Weights of a small GPT-style language model, trained from scratch on English Wikipedia.
Size: 14 layers, width 128, 4 heads of 32, MLP 512 tanh GELU, vocabulary 8192, 3.89M parameters.
Each number is 50 + 15 x the weight over its row's rms, rounded and kept within 0 to 99. Layers, rows and columns count from 0. The size before them is the row's rms in percent of the matrix's.

# layer 4 MLP down (transposed), 512x128, rms 0.175, rows 477-504, columns 0-127
103:69 56 60 37 74 67 79 85 52 68 50 37 44 35 35 43 53 64 27 44 36 57 47 67 62 41 56 34 78 33 54 44 64 37 24 58 46 53 37 53 56 44 45 34 22 54 66 38 50 46 59 43 75 67 47 35 53 64 42 53 70 57 51 60 67 48 41 29 57 67 08 27 27 30 59 72 53 55 28 72 37 61 69 48 51 33 59 41 39 60 36 24 61 61 55 19 56 51 55 45 30 75 52 57 80 48 68 26 67 55 31 36 56 38 55 62 55 51 66 25 53 49 24 61 28 61 66 62
109:58 46 63 65 41 77 52 61 32 50 66 32 63 46 27 22 32 17 63 49 31 67 40 55 40 39 47 44 45 54 39 69 55 30 55 65 52 09 43 38 71 63 59 60 33 51 38 56 85 64 44 45 59 48 43 49 41 84 91 29 56 49 52 30 42 42 51 71 68 36 47 42 61 48 67 61 32 53 58 40 81 57 43 66 29 45 14 56 38 67 56 41 67 35 42 66 73 77 43 40 43 45 66 33 49 40 43 79 69 32 50 65 40 40 47 50 48 66 55 34 47 32 66 53 30 42 53 55
085:42 32 48 44 52 40 45 24 85 35 39 35 19 36 68 57 37 37 63 54 46 51 48 30 67 49 59 58 78 29 46 41 49 48 61 58 57 43 77 49 58 18 31 28 37 47 30 59 58 27 78 54 65 46 37 53 74 67 29 35 31 54 39 48 38 74 38 62 65 38 55 69 74 56 47 49 50 66 45 62 44 67 40 32 70 32 44 35 46 57 24 45 63 35 74 54 52 31 77 61 61 45 37 58 33 48 54 30 52 47 28 72 55 68 73 73 42 58 51 52 53 41 72 86 58 31 28 59
091:63 55 43 89 61 64 42 42 58 63 72 57 20 69 39 51 38 41 37 49 57 45 38 52 54 31 17 63 31 71 51 61 37 59 84 47 78 25 65 33 34 72 41 63 69 56 59 63 50 64 38 28 40 77 34 62 22 33 79 45 44 47 61 66 73 42 56 81 38 63 60 45 64 64 35 31 29 50 54 52 41 40 56 54 30 58 43 54 28 41 40 62 64 49 51 57 27 28 26 26 59 50 41 51 48 48 67 77 55 52 44 60 38 41 52 66 52 15 45 78 32 46 43 57 56 41 56 40
100:44 84 61 32 43 63 35 39 42 45 53 44 58 41 45 79 43 74 42 21 36 38 62 30 43 81 54 75 59 52 35 29 50 46 55 48 87 38 33 53 51 46 29 38 43 15 27 59 44 62 59 28 36 55 55 73 30 40 41 30 71 15 41 51 54 78 33 57 47 72 42 50 54 38 58 72 64 21 55 59 71 42 47 48 77 60 66 32 42 31 55 64 51 77 43 36 49 46 56 32 63 46 77 61 54 41 55 61 56 75 69 42 23 43 55 58 45 43 58 38 58 57 54 48 47 78 51 57
087:26 49 60 51 46 74 73 19 43 27 51 53 50 58 58 73 53 37 55 35 61 53 36 50 51 75 40 46 61 31 23 53 39 39 54 49 60 30 77 44 41 47 46 40 66 54 56 37 48 42 67 53 58 52 58 51 55 47 77 51 48 32 73 15 40 56 35 39 66 22 50 45 70 31 69 55 33 55 39 49 23 43 51 58 55 54 63 41 73 53 46 43 51 48 44 05 76 48 38 52 47 20 66 77 61 75 55 54 67 44 52 43 58 30 42 71 68 79 44 65 33 64 09 54 84 60 50 45
101:45 56 68 51 51 36 54 59 73 53 46 63 62 59 52 48 32 67 46 51 46 50 55 61 46 17 24 24 52 53 51 27 51 59 52 38 75 51 63 48 35 72 76 42 77 46 39 33 74 85 29 58 46 71 36 46 59 53 32 62 51 42 41 47 28 41 71 74 26 75 61 70 44 49 60 50 34 35 49 58 22 79 58 49 42 59 21 46 75 45 57 55 37 29 43 47 56 16 37 38 46 66 26 69 47 61 63 16 49 64 34 43 54 16 50 71 51 59 50 37 51 26 56 61 47 57 41 74
082:44 37 65 64 53 32 99 49 50 39 40 71 69 27 35 47 26 52 40 45 43 54 40 42 55 60 62 48 42 58 29 58 77 49 60 35 21 22 46 42 34 73 68 62 63 73 55 28 40 38 38 60 64 53 50 41 54 24 68 46 50 72 50 43 56 45 62 57 44 71 63 57 44 55 46 62 61 62 76 47 41 59 47 38 34 55 48 56 60 66 50 58 33 40 52 72 21 33 50 78 47 41 64 20 23 27 66 83 69 39 41 51 35 31 30 71 53 41 52 74 64 65 40 44 43 43 17 56
106:51 57 75 55 55 35 69 80 57 16 26 40 36 45 56 39 42 27 53 26 64 58 29 56 63 69 42 55 55 33 44 15 28 60 71 84 79 34 67 17 54 44 57 72 48 28 59 59 61 43 57 54 76 41 44 66 52 70 61 39 53 78 28 48 41 52 54 48 49 46 43 54 43 36 50 69 58 48 50 59 46 53 40 68 44 40 54 48 65 54 46 41 29 53 46 99 78 40 51 75 33 34 33 54 55 53 62 44 20 36 32 37 48 73 40 52 43 39 50 58 49 34 62 64 48 68 52 33
107:36 58 38 45 50 42 39 37 56 37 56 13 40 41 44 34 26 42 49 53 54 44 36 47 52 66 62 72 67 62 78 41 65 63 68 58 28 45 44 64 47 82 49 56 42 60 31 44 68 28 70 71 43 24 26 65 34 58 64 92 53 55 20 37 34 86 43 51 64 65 51 48 57 46 40 39 53 29 37 27 71 32 33 66 35 56 59 70 39 45 60 47 58 51 39 66 46 36 57 52 83 43 46 69 67 36 43 83 44 26 49 49 63 55 30 49 38 55 60 57 40 48 80 48 29 58 53 30
107:41 63 38 51 15 58 54 53 75 50 62 46 38 62 27 58 43 46 51 81 56 19 24 13 40 58 55 62 27 63 39 72 59 51 69 40 46 49 61 31 46 62 55 69 53 63 69 68 67 58 58 52 41 63 30 50 46 59 23 69 58 52 40 71 70 55 40 36 37 45 68 68 61 61 37 42 55 43 29 55 37 57 33 53 45 74 71 90 18 53 52 53 57 48 60 40 44 56 56 68 33 33 54 38 39 46 46 65 55 73 35 52 39 20 49 37 43 46 38 69 32 19 78 49 66 45 18 54
085:29 55 69 61 72 25 60 49 53 35 25 41 36 52 53 49 38 51 49 29 59 65 61 13 36 56 74 21 76 35 57 37 59 72 48 46 63 75 82 63 61 65 37 30 51 56 32 58 37 68 65 63 57 64 45 40 42 29 25 48 68 42 64 42 69 37 44 20 49 41 63 47 40 53 72 48 46 45 66 64 55 71 63 46 32 37 48 59 60 21 56 73 48 43 39 42 46 37 01 56 50 58 77 78 50 41 54 73 45 44 29 63 34 50 22 63 36 52 43 60 53 53 44 45 40 44 46 65
093:34 24 60 33 39 51 81 27 61 44 56 48 29 49 51 45 51 30 26 74 70 60 31 54 49 79 59 58 53 74 18 29 44 58 71 63 37 53 57 40 67 40 75 47 46 53 75 44 30 68 54 39 47 36 32 74 59 47 49 37 43 34 55 50 33 73 54 46 69 52 26 52 69 46 53 52 64 39 73 42 66 58 40 56 47 34 46 23 42 80 37 65 33 56 52 47 59 36 78 45 35 35 72 78 76 16 28 58 49 25 58 38 64 38 46 53 62 50 66 58 54 39 27 39 64 39 44 64
104:48 59 53 65 32 35 65 51 78 44 54 29 42 19 89 66 53 63 58 52 19 54 49 61 28 45 50 38 22 42 38 72 56 43 65 67 27 58 66 44 45 39 66 59 66 52 59 28 33 50 79 68 37 44 43 51 24 32 56 67 53 37 75 35 70 77 64 53 43 83 51 62 42 44 47 42 41 62 60 69 50 37 40 61 30 59 42 40 50 48 56 85 61 44 32 48 52 75 60 34 45 45 43 58 72 25 36 55 31 53 60 37 38 34 13 35 68 40 45 56 46 59 39 41 63 35 70 61
090:23 75 27 51 64 75 68 50 87 31 45 49 55 62 74 45 53 72 55 53 76 48 53 49 26 61 51 52 61 45 59 55 29 64 68 15 65 43 74 54 34 41 80 20 44 85 64 39 37 48 53 56 39 30 38 35 24 33 43 56 28 67 59 54 20 37 38 43 56 62 66 52 52 39 26 65 42 45 56 34 41 35 58 41 26 49 35 42 56 47 73 60 53 31 36 50 65 41 53 40 55 48 53 40 45 59 43 66 35 82 42 31 30 46 62 40 62 32 58 60 80 68 51 42 55 50 70 42
100:37 37 72 48 42 56 37 50 42 59 52 59 40 49 25 50 48 86 74 57 36 54 30 50 46 30 67 09 53 84 28 29 43 26 47 56 67 49 46 31 39 51 64 66 51 39 46 67 67 32 48 57 64 37 51 49 84 62 64 56 24 61 50 47 49 39 51 42 69 52 75 65 42 70 30 45 47 44 71 61 44 61 59 67 30 45 58 26 65 27 29 56 11 73 82 60 60 57 47 42 36 48 51 37 65 70 65 67 48 70 44 41 36 28 54 66 32 34 28 41 66 36 62 43 46 43 43 65
117:47 79 59 24 55 34 67 60 47 54 41 43 56 37 67 29 52 57 44 66 35 58 51 51 65 60 82 76 49 49 38 49 26 48 43 49 25 34 52 60 35 50 58 59 54 42 55 50 31 41 78 70 39 55 52 53 41 56 43 44 38 23 28 47 32 84 76 21 63 56 37 59 77 48 59 59 81 58 37 60 49 46 51 28 52 24 40 47 33 39 72 33 67 70 54 54 51 47 68 20 19 51 31 67 85 46 86 37 36 62 66 49 45 53 44 58 49 58 57 52 32 18 61 53 47 64 29 58
079:53 48 53 51 54 62 48 30 44 37 40 22 37 33 51 38 37 66 25 42 31 55 66 58 72 71 47 61 60 42 24 62 71 71 50 45 41 59 50 62 55 35 35 56 36 50 55 54 39 75 36 98 69 44 51 45 60 77 45 54 61 41 35 43 50 50 32 28 62 66 48 50 64 66 52 38 13 28 78 55 46 53 52 30 70 49 43 51 39 59 34 64 47 52 46 51 53 32 57 61 50 72 78 72 63 69 59 37 40 53 05 30 60 34 41 70 29 62 40 56 44 39 12 63 74 45 51 56
079:19 56 64 68 80 62 46 59 45 31 58 31 25 72 29 21 41 51 68 46 41 49 66 30 70 55 36 45 48 23 29 66 27 59 59 57 50 55 81 40 58 69 42 40 38 35 27 35 42 40 61 53 41 27 27 71 53 53 65 70 50 46 37 60 35 78 30 62 59 59 70 83 30 51 56 56 30 48 48 47 72 67 56 31 36 65 45 51 27 70 39 53 55 60 63 58 66 48 57 30 52 85 39 29 26 33 59 52 53 38 26 64 53 45 56 55 32 39 69 59 43 48 55 44 59 56 61 73
099:37 34 32 59 59 52 56 73 30 46 38 68 56 46 47 69 52 39 25 71 37 46 52 58 36 76 52 43 39 32 45 70 28 43 22 68 36 33 42 64 37 43 42 42 42 54 48 68 63 29 36 62 79 47 67 66 42 54 57 40 28 46 18 42 63 50 61 26 52 63 33 55 77 47 39 13 32 74 52 45 59 59 55 53 56 72 56 75 27 57 53 52 47 05 71 33 56 54 99 53 63 59 73 56 27 71 48 54 49 36 52 41 50 52 66 38 52 38 56 46 75 46 51 49 46 63 49 55
092:56 34 44 35 48 68 64 34 13 55 84 92 53 69 44 39 14 44 70 53 41 48 09 43 29 47 40 59 41 49 46 44 46 42 39 73 51 50 32 64 41 50 66 54 31 43 59 56 51 57 52 33 66 61 61 84 28 65 63 50 32 27 56 81 55 67 61 73 44 50 53 58 53 52 43 52 57 50 25 48 65 22 45 69 43 45 54 54 42 07 55 51 54 36 40 49 53 70 72 46 56 67 60 30 46 33 71 39 64 54 70 57 19 35 51 65 55 46 21 43 61 59 49 55 57 54 48 56
103:75 51 70 53 58 63 57 20 64 59 52 58 54 57 55 62 39 46 76 65 56 23 34 47 53 75 42 37 11 69 52 28 41 63 58 32 57 44 57 56 52 42 77 33 83 35 53 45 53 34 31 32 26 36 37 32 65 68 52 63 60 40 31 68 50 52 84 49 62 58 55 57 37 53 59 51 68 48 01 50 51 64 66 54 64 37 63 39 38 50 43 49 57 47 47 31 26 57 36 61 33 47 54 82 58 55 42 67 50 67 66 54 46 46 23 47 37 34 57 16 34 47 58 39 81 47 32 58
081:24 40 37 66 58 32 45 64 71 45 69 31 35 21 56 32 59 62 28 67 38 38 69 43 42 62 53 52 45 69 53 71 54 79 57 37 52 73 38 52 50 36 46 59 55 47 50 59 39 45 46 29 74 40 11 22 44 59 32 80 20 67 31 45 76 62 45 40 51 65 61 52 68 57 44 59 15 55 43 57 35 61 39 28 38 38 34 39 52 48 73 41 51 49 71 45 51 13 63 43 53 58 60 31 64 29 40 52 72 70 57 60 67 47 71 48 70 62 32 48 55 41 48 64 77 64 37 67
095:60 67 49 62 61 47 41 58 68 46 46 43 70 50 37 24 36 53 81 37 58 81 32 51 52 48 15 76 30 24 45 44 70 63 78 40 43 59 54 85 68 48 45 53 52 44 55 28 77 37 51 30 40 28 55 60 33 63 46 63 25 30 56 35 48 46 44 26 51 61 61 52 67 33 45 58 66 45 58 53 51 75 45 51 60 60 41 21 64 49 37 58 75 44 43 54 32 51 28 71 25 62 37 68 53 34 29 51 46 50 48 49 58 44 38 87 33 75 26 45 55 16 56 69 41 61 52 55
116:49 44 57 25 40 57 50 48 61 30 64 33 42 46 61 60 67 81 57 59 54 39 69 51 43 37 55 85 48 37 52 46 62 63 73 70 40 60 71 55 59 45 46 43 49 38 52 40 43 46 36 20 40 25 51 45 71 83 40 42 05 84 62 37 33 55 59 64 45 60 16 46 46 63 59 70 56 62 48 49 27 41 53 30 58 60 45 26 44 38 39 54 37 55 54 24 18 59 66 43 30 52 46 47 60 52 50 81 53 52 95 35 54 54 41 45 63 17 55 66 34 46 58 43 47 52 71 36
115:27 43 37 48 58 56 39 65 33 83 70 51 52 48 52 31 63 54 46 55 54 14 62 55 54 38 63 29 66 45 34 48 61 38 60 24 61 61 56 55 70 40 39 51 40 65 56 47 37 69 26 80 35 59 71 41 25 35 65 45 65 89 45 28 42 20 31 13 38 47 51 42 55 46 55 58 68 58 70 19 61 51 45 56 44 56 30 48 68 57 65 42 59 32 46 38 65 72 42 59 31 49 58 37 41 57 56 36 47 63 75 36 99 37 50 51 43 58 49 45 38 75 64 74 59 46 48 36
088:51 30 62 99 64 24 39 43 37 43 10 28 62 37 62 41 36 56 63 70 57 24 72 49 59 62 51 46 71 75 62 64 61 46 69 41 36 27 54 45 58 81 36 32 73 64 76 33 34 62 53 46 50 36 47 41 62 00 51 43 56 39 54 46 48 52 54 59 55 62 45 35 48 50 47 41 50 48 34 21 51 57 65 58 49 52 47 66 65 64 49 51 41 62 46 35 65 63 41 48 57 32 69 43 73 51 33 74 38 42 31 56 43 34 36 56 45 34 60 48 54 40 53 66 49 51 47 87
095:25 41 54 42 37 79 63 56 61 61 48 30 54 36 39 31 64 48 63 35 73 58 49 72 67 49 54 66 44 45 50 40 40 41 26 32 50 61 57 31 59 68 67 27 65 51 47 54 76 64 72 66 37 50 46 49 50 49 30 77 51 34 47 85 48 55 69 57 25 48 58 69 63 27 52 39 21 62 69 40 55 34 33 47 63 35 25 58 21 34 44 43 80 46 40 36 60 46 53 49 71 78 49 57 69 55 43 38 62 48 36 27 41 63 60 31 39 66 20 90 38 55 32 33 72 54 43 43
# layer 4 MLP up, 512x128, rms 0.378, rows 478-504, columns 0-127
100:47 60 25 35 78 36 46 46 15 38 66 63 64 68 28 22 56 50 44 19 38 50 46 57 56 44 83 66 31 80 70 40 24 67 36 67 55 40 49 30 40 57 40 45 42 44 41 53 72 48 76 56 69 39 65 56 62 43 41 72 50 30 30 42 52 42 50 52 48 60 60 43 40 70 65 72 63 42 22 68 50 88 44 38 32 24 78 47 49 62 62 54 70 49 58 38 59 47 43 56 44 64 46 76 49 50 53 49 49 34 42 26 32 24 41 43 28 42 55 55 65 57 71 65 66 51 32 32
079:36 68 44 50 44 52 22 64 75 47 24 54 73 54 45 54 41 46 37 28 62 74 48 41 31 65 59 47 42 54 53 48 55 70 33 38 42 60 51 38 66 39 33 51 46 56 62 50 60 47 51 41 62 68 30 46 44 53 76 66 41 45 65 27 58 45 39 66 60 30 71 90 48 58 19 70 21 82 31 46 32 46 33 78 52 42 75 68 27 71 74 34 36 69 46 44 50 57 38 43 38 63 81 66 34 58 44 77 39 70 50 48 46 31 42 61 63 31 57 47 41 25 38 20 53 39 55 48
100:35 63 62 36 57 71 53 65 42 39 62 25 46 54 63 52 52 44 66 36 56 70 24 54 53 33 67 51 33 76 46 41 36 34 44 62 43 45 32 36 70 38 29 46 63 56 38 95 82 39 60 35 60 44 44 60 66 41 30 54 55 56 46 32 53 46 40 37 46 39 42 57 36 63 70 58 51 60 65 40 39 69 34 32 75 36 44 52 63 53 39 52 31 15 80 38 47 30 49 57 45 36 28 65 53 22 49 45 79 71 60 47 56 50 47 50 86 21 43 54 40 57 96 49 61 62 37 41
102:61 58 45 34 48 47 55 30 30 82 54 61 38 35 50 43 30 42 28 24 40 55 62 56 51 52 50 41 69 36 51 23 27 48 25 69 47 33 47 27 44 45 13 77 57 34 49 62 41 64 57 34 74 53 49 43 51 58 45 59 72 55 27 49 38 25 19 39 73 48 67 42 48 88 61 67 45 30 35 40 56 66 60 38 57 69 32 73 54 60 53 46 62 65 42 56 50 37 47 39 90 66 72 30 59 51 57 50 71 59 65 37 47 41 46 53 39 32 53 54 66 57 62 55 44 62 92 69
092:54 63 60 72 43 50 41 26 53 31 69 29 36 47 57 34 45 65 47 64 49 50 38 51 70 47 48 50 54 45 65 51 36 50 46 43 67 49 50 50 60 36 47 50 69 27 53 31 58 32 40 41 73 62 75 51 63 55 82 38 46 59 63 59 20 62 51 39 09 26 53 59 56 55 66 45 51 74 71 33 51 62 38 76 47 58 99 25 57 42 43 48 51 34 56 65 12 50 53 62 43 14 49 60 82 76 20 64 69 40 53 40 65 46 56 21 51 56 54 53 21 48 59 43 58 38 45 51
104:36 06 53 57 72 77 57 53 45 47 60 67 54 60 65 33 72 58 33 65 40 62 49 41 72 36 65 65 62 48 46 61 39 44 99 25 36 32 66 10 73 34 40 77 63 41 55 42 44 39 49 46 45 39 47 48 27 51 60 45 50 44 74 59 39 35 33 39 55 32 43 31 74 60 55 49 53 82 48 17 72 63 46 52 46 38 55 72 58 43 32 50 48 53 48 41 37 51 58 58 25 60 36 63 42 17 64 39 54 51 34 35 55 62 65 66 42 50 44 18 53 42 66 61 39 56 51 50
093:46 58 62 75 47 48 40 38 57 26 60 48 38 38 59 19 83 50 52 49 48 42 53 11 79 45 82 66 38 46 69 53 65 77 63 60 86 27 70 64 45 48 44 42 64 35 52 47 41 37 37 27 46 63 46 52 65 43 54 45 84 47 68 47 37 58 57 45 35 46 31 55 41 32 47 51 43 46 27 54 26 48 41 44 56 66 27 52 21 55 47 19 49 75 63 28 49 42 40 49 65 41 67 53 35 77 47 44 68 77 71 23 65 60 72 39 28 50 63 61 45 39 46 69 36 47 41 53
106:37 67 88 28 49 72 39 67 35 43 60 58 37 60 34 72 79 32 42 53 38 31 53 36 45 48 39 62 41 35 07 31 55 70 62 40 62 80 48 30 49 51 68 44 61 74 66 61 33 33 25 41 63 36 72 55 35 61 49 79 68 40 49 56 31 69 45 41 29 55 44 46 51 48 51 57 74 45 66 49 56 38 66 53 61 33 24 51 46 37 42 54 39 56 60 33 19 14 55 69 49 33 63 29 34 69 61 39 42 36 55 34 49 60 59 29 46 70 52 57 70 48 63 58 50 39 68 70
108:43 53 45 56 37 53 44 51 53 52 43 88 29 53 31 60 26 27 42 46 64 46 33 54 32 63 67 54 53 35 61 29 71 67 59 19 45 43 75 41 83 27 32 57 19 47 45 33 70 43 39 54 60 59 58 29 33 64 49 58 63 77 46 60 55 52 41 56 41 52 25 34 67 54 53 65 63 50 51 30 72 38 39 76 69 56 34 65 36 32 63 58 48 46 30 20 64 35 65 56 55 75 69 52 79 68 55 65 75 47 46 44 51 64 22 53 44 45 60 69 24 43 49 41 39 44 65 22
104:50 55 69 54 54 62 37 36 50 65 64 64 14 78 54 74 34 47 30 59 71 30 40 55 32 41 36 32 40 56 30 46 42 65 63 39 33 23 62 58 43 66 71 53 49 81 48 36 40 48 40 62 27 41 27 61 47 28 25 44 43 58 56 26 25 15 33 73 44 34 46 43 65 54 54 59 64 50 45 53 57 47 81 26 39 49 25 68 68 44 52 49 63 77 64 64 27 37 55 75 53 54 47 59 70 63 48 80 56 55 38 38 49 59 38 23 49 71 61 73 36 67 56 39 53 59 48 64
091:49 40 78 37 43 58 34 65 29 78 38 56 23 41 51 65 55 49 66 44 42 43 69 52 59 54 37 48 33 71 68 48 28 70 80 35 30 53 20 40 54 46 55 47 25 58 72 42 55 43 44 60 41 36 67 42 63 32 30 60 22 65 11 53 32 52 47 62 83 58 43 58 62 32 59 53 45 57 45 66 67 57 48 48 60 26 54 46 59 33 25 34 48 85 76 47 48 54 55 62 31 33 62 50 46 56 63 63 49 52 44 35 55 76 40 39 46 57 50 83 30 71 35 49 17 72 45 36
086:62 49 37 53 44 69 46 51 23 41 75 56 52 24 58 47 13 49 54 62 36 42 33 72 36 36 45 70 42 42 69 33 60 33 42 33 33 39 58 64 57 51 48 56 71 40 62 42 59 54 66 32 54 54 46 42 46 41 64 14 60 38 52 49 49 44 69 64 41 43 62 58 07 53 36 66 64 59 57 42 37 22 71 53 38 58 44 56 58 58 60 25 62 30 75 34 80 55 48 46 30 60 81 31 33 88 68 51 50 61 24 71 76 45 52 35 53 75 34 57 51 67 36 42 73 63 57 56
109:72 44 48 56 46 61 41 60 10 50 40 22 65 53 60 28 49 42 77 42 49 46 18 61 47 60 38 16 42 66 62 40 52 62 56 59 35 44 40 59 57 45 53 58 36 40 61 64 38 55 41 51 64 55 50 37 39 45 30 44 25 65 54 57 43 49 70 59 51 77 58 40 69 22 50 51 52 51 57 30 35 39 38 71 60 69 44 24 73 58 41 63 99 49 47 16 61 64 46 51 35 37 69 24 40 77 35 38 40 21 71 73 47 78 82 56 46 63 45 58 39 46 39 53 37 49 53 52
100:54 38 38 50 35 57 68 50 40 51 27 54 43 72 52 55 62 75 66 58 71 49 70 51 88 57 43 57 16 53 54 36 55 82 64 46 14 60 55 50 66 41 61 60 48 26 44 66 35 40 48 76 67 43 74 40 62 23 33 81 49 26 52 52 40 50 71 69 50 49 51 39 57 38 24 42 77 56 60 46 25 47 54 33 47 73 29 36 26 43 50 55 32 61 69 49 63 45 74 44 41 64 53 58 50 40 50 42 40 50 60 38 50 47 59 35 42 26 32 69 66 33 53 11 24 58 66 34
097:51 48 27 38 27 50 77 57 57 32 42 55 56 48 32 62 70 30 41 46 67 31 59 26 49 64 48 28 37 49 33 64 35 55 37 49 46 79 68 45 63 43 68 77 62 50 95 68 59 66 44 64 15 24 51 57 55 53 21 33 65 50 38 45 72 60 47 49 54 47 49 58 76 50 33 67 72 32 62 45 35 64 71 61 63 54 42 44 68 20 41 61 53 56 29 51 40 66 45 32 30 47 69 47 03 28 58 58 40 51 62 30 47 64 42 60 37 64 56 43 47 38 41 55 57 57 27 57
112:53 54 52 14 66 51 32 33 42 31 46 40 67 33 62 81 41 46 50 63 58 68 65 60 88 38 41 48 69 29 40 35 42 56 59 67 49 58 16 36 41 50 45 63 39 46 53 60 36 63 54 31 94 43 64 51 39 57 37 53 72 45 49 36 50 28 59 51 69 54 40 80 33 39 47 65 44 27 70 49 37 59 47 38 56 46 44 67 72 51 67 31 43 62 47 26 53 68 86 51 27 28 68 25 77 32 38 28 63 39 61 41 56 50 50 37 72 51 43 64 51 35 45 55 41 62 71 32
085:81 52 56 49 43 32 34 73 53 46 39 45 82 69 39 45 46 58 73 79 57 64 65 63 39 47 45 48 51 59 45 23 51 22 61 57 45 54 83 42 52 38 76 51 54 47 32 44 44 33 45 38 33 61 31 18 13 49 79 37 43 50 38 49 57 42 35 61 42 34 61 44 45 46 55 55 65 42 33 65 64 58 54 62 24 52 71 52 66 88 51 18 38 66 56 73 16 48 54 67 53 51 59 42 40 39 52 61 51 72 57 56 18 47 35 50 75 51 67 41 34 69 67 33 47 40 41 32
091:22 54 64 60 53 60 55 52 55 47 47 75 32 40 54 40 53 50 57 62 66 58 38 49 65 45 65 87 40 37 57 34 50 58 63 17 33 40 53 54 55 57 10 44 66 30 58 31 73 62 51 55 37 60 34 38 26 76 49 70 08 55 42 62 44 75 73 32 58 25 66 67 64 52 52 41 29 50 34 48 50 38 37 41 28 58 63 62 47 57 61 50 45 61 43 62 32 33 56 40 63 70 68 36 28 37 53 60 50 49 51 56 88 40 84 59 39 40 50 80 61 52 39 34 27 47 27 36
091:63 16 73 33 49 51 29 41 23 53 48 54 71 57 76 40 54 55 42 72 42 67 37 40 55 49 56 15 33 49 55 28 33 36 76 35 56 33 55 44 54 54 54 74 38 56 46 28 49 77 56 36 47 60 50 68 38 18 37 77 59 67 54 71 37 56 30 71 25 54 65 44 47 43 74 45 36 53 48 52 46 25 77 62 41 49 67 58 35 69 48 62 42 73 37 71 59 25 53 48 25 42 50 30 49 51 45 67 50 60 42 36 94 29 64 52 66 77 57 45 33 49 61 41 53 43 40 58
096:45 50 48 81 47 53 53 66 66 55 19 63 27 37 47 44 67 37 40 39 79 60 86 66 23 61 42 19 40 61 47 61 74 46 41 50 34 41 75 25 52 36 49 70 48 40 13 28 51 66 31 47 49 43 39 56 68 49 54 08 46 54 47 83 74 43 48 68 37 50 67 56 40 33 33 51 58 70 61 43 53 71 46 53 44 63 38 61 67 62 35 77 47 54 41 59 48 40 29 54 52 44 39 45 30 45 57 35 50 68 49 57 27 53 50 45 35 44 74 64 86 48 38 57 41 61 28 61
103:81 53 43 41 79 55 49 40 49 61 77 69 65 43 42 43 60 49 43 60 47 41 42 33 65 43 48 52 47 41 52 27 50 57 29 42 58 48 50 65 70 52 68 57 66 47 64 36 40 16 35 70 43 25 44 41 52 14 33 34 60 28 45 50 35 35 57 67 55 41 33 67 24 51 52 51 74 70 22 23 59 27 76 17 57 53 39 60 58 58 38 57 46 61 88 25 62 30 58 55 53 54 59 70 68 52 60 65 61 54 60 19 53 47 74 23 54 59 36 51 43 57 55 37 31 42 80 39
089:44 61 66 26 56 68 62 15 68 39 22 58 23 58 55 68 32 61 85 39 70 47 39 32 72 56 47 58 40 26 43 79 69 65 59 51 47 51 54 70 55 46 70 19 61 49 46 55 46 50 38 66 57 60 69 51 14 52 24 49 45 64 57 47 70 52 40 79 48 63 60 58 42 44 31 43 46 65 62 33 43 65 62 53 69 43 35 44 62 36 29 61 32 24 37 49 41 44 54 73 26 48 55 44 02 59 67 25 54 64 54 43 46 64 56 45 42 17 66 50 52 62 43 45 45 36 37 44
090:34 67 64 68 53 51 37 47 50 35 45 66 52 64 63 30 54 24 32 65 48 49 95 47 66 66 65 39 33 40 61 48 70 54 46 66 60 50 41 49 70 20 67 41 19 62 31 44 40 57 65 43 55 25 54 52 54 35 72 71 51 48 19 48 37 54 42 56 73 63 44 49 71 30 44 49 39 43 61 42 48 60 32 57 57 67 49 45 72 72 33 54 32 54 50 64 63 55 27 31 46 72 64 66 53 23 54 42 70 31 81 67 25 51 26 67 49 48 31 59 33 48 41 17 66 68 43 28
108:54 34 46 14 30 67 43 52 51 70 56 79 36 57 39 47 45 38 33 43 70 63 23 52 62 63 72 56 55 70 54 68 52 57 69 61 36 65 54 54 54 58 34 68 59 56 58 82 51 36 33 49 49 07 46 51 61 48 45 74 46 43 26 28 46 58 83 68 31 60 61 38 37 34 56 56 60 30 58 26 41 44 37 47 52 34 24 36 56 42 30 69 51 52 70 34 26 37 67 42 64 59 36 30 79 59 40 56 39 57 92 64 45 42 61 57 50 34 39 63 40 36 67 49 62 57 62 26
105:61 39 18 32 37 64 25 58 23 87 67 34 59 66 46 44 87 72 59 72 59 60 64 56 45 37 53 69 87 31 34 64 45 38 63 26 56 51 35 56 43 38 29 23 81 75 66 42 54 57 22 72 53 50 63 46 37 36 59 44 45 49 48 40 37 48 60 66 35 57 44 33 27 42 65 75 51 41 27 47 36 67 35 36 44 25 50 51 63 73 61 61 47 53 43 49 51 35 42 48 59 46 40 39 62 59 55 52 25 39 74 49 59 53 66 43 49 50 42 57 21 50 83 60 30 62 48 48
101:59 91 62 36 49 37 37 67 35 45 63 52 41 36 50 47 33 60 34 47 42 67 37 60 38 70 59 18 40 44 58 53 38 57 43 32 60 31 63 56 54 18 36 49 34 55 76 56 41 80 54 58 66 66 64 35 41 50 34 59 57 79 56 49 47 37 56 44 71 49 52 46 61 28 77 49 53 57 58 39 01 50 39 51 55 43 40 65 55 24 43 43 37 31 27 61 73 39 72 51 40 42 44 21 53 79 53 94 60 59 63 40 47 73 61 41 57 36 34 46 73 36 50 59 34 46 62 68
092:62 64 70 55 40 74 30 53 36 44 53 65 39 59 36 50 34 25 30 64 50 44 31 52 36 17 64 46 50 81 56 40 61 64 63 55 75 57 67 48 61 62 41 65 24 32 43 39 78 43 33 50 66 46 52 32 50 62 59 47 46 61 25 30 24 42 68 56 88 35 56 16 32 56 69 62 66 46 27 46 54 58 44 75 43 43 42 58 74 42 52 34 43 55 48 29 60 55 51 25 56 57 54 52 46 20 45 88 48 54 62 67 78 60 77 35 43 47 52 17 64 61 34 51 52 38 54 53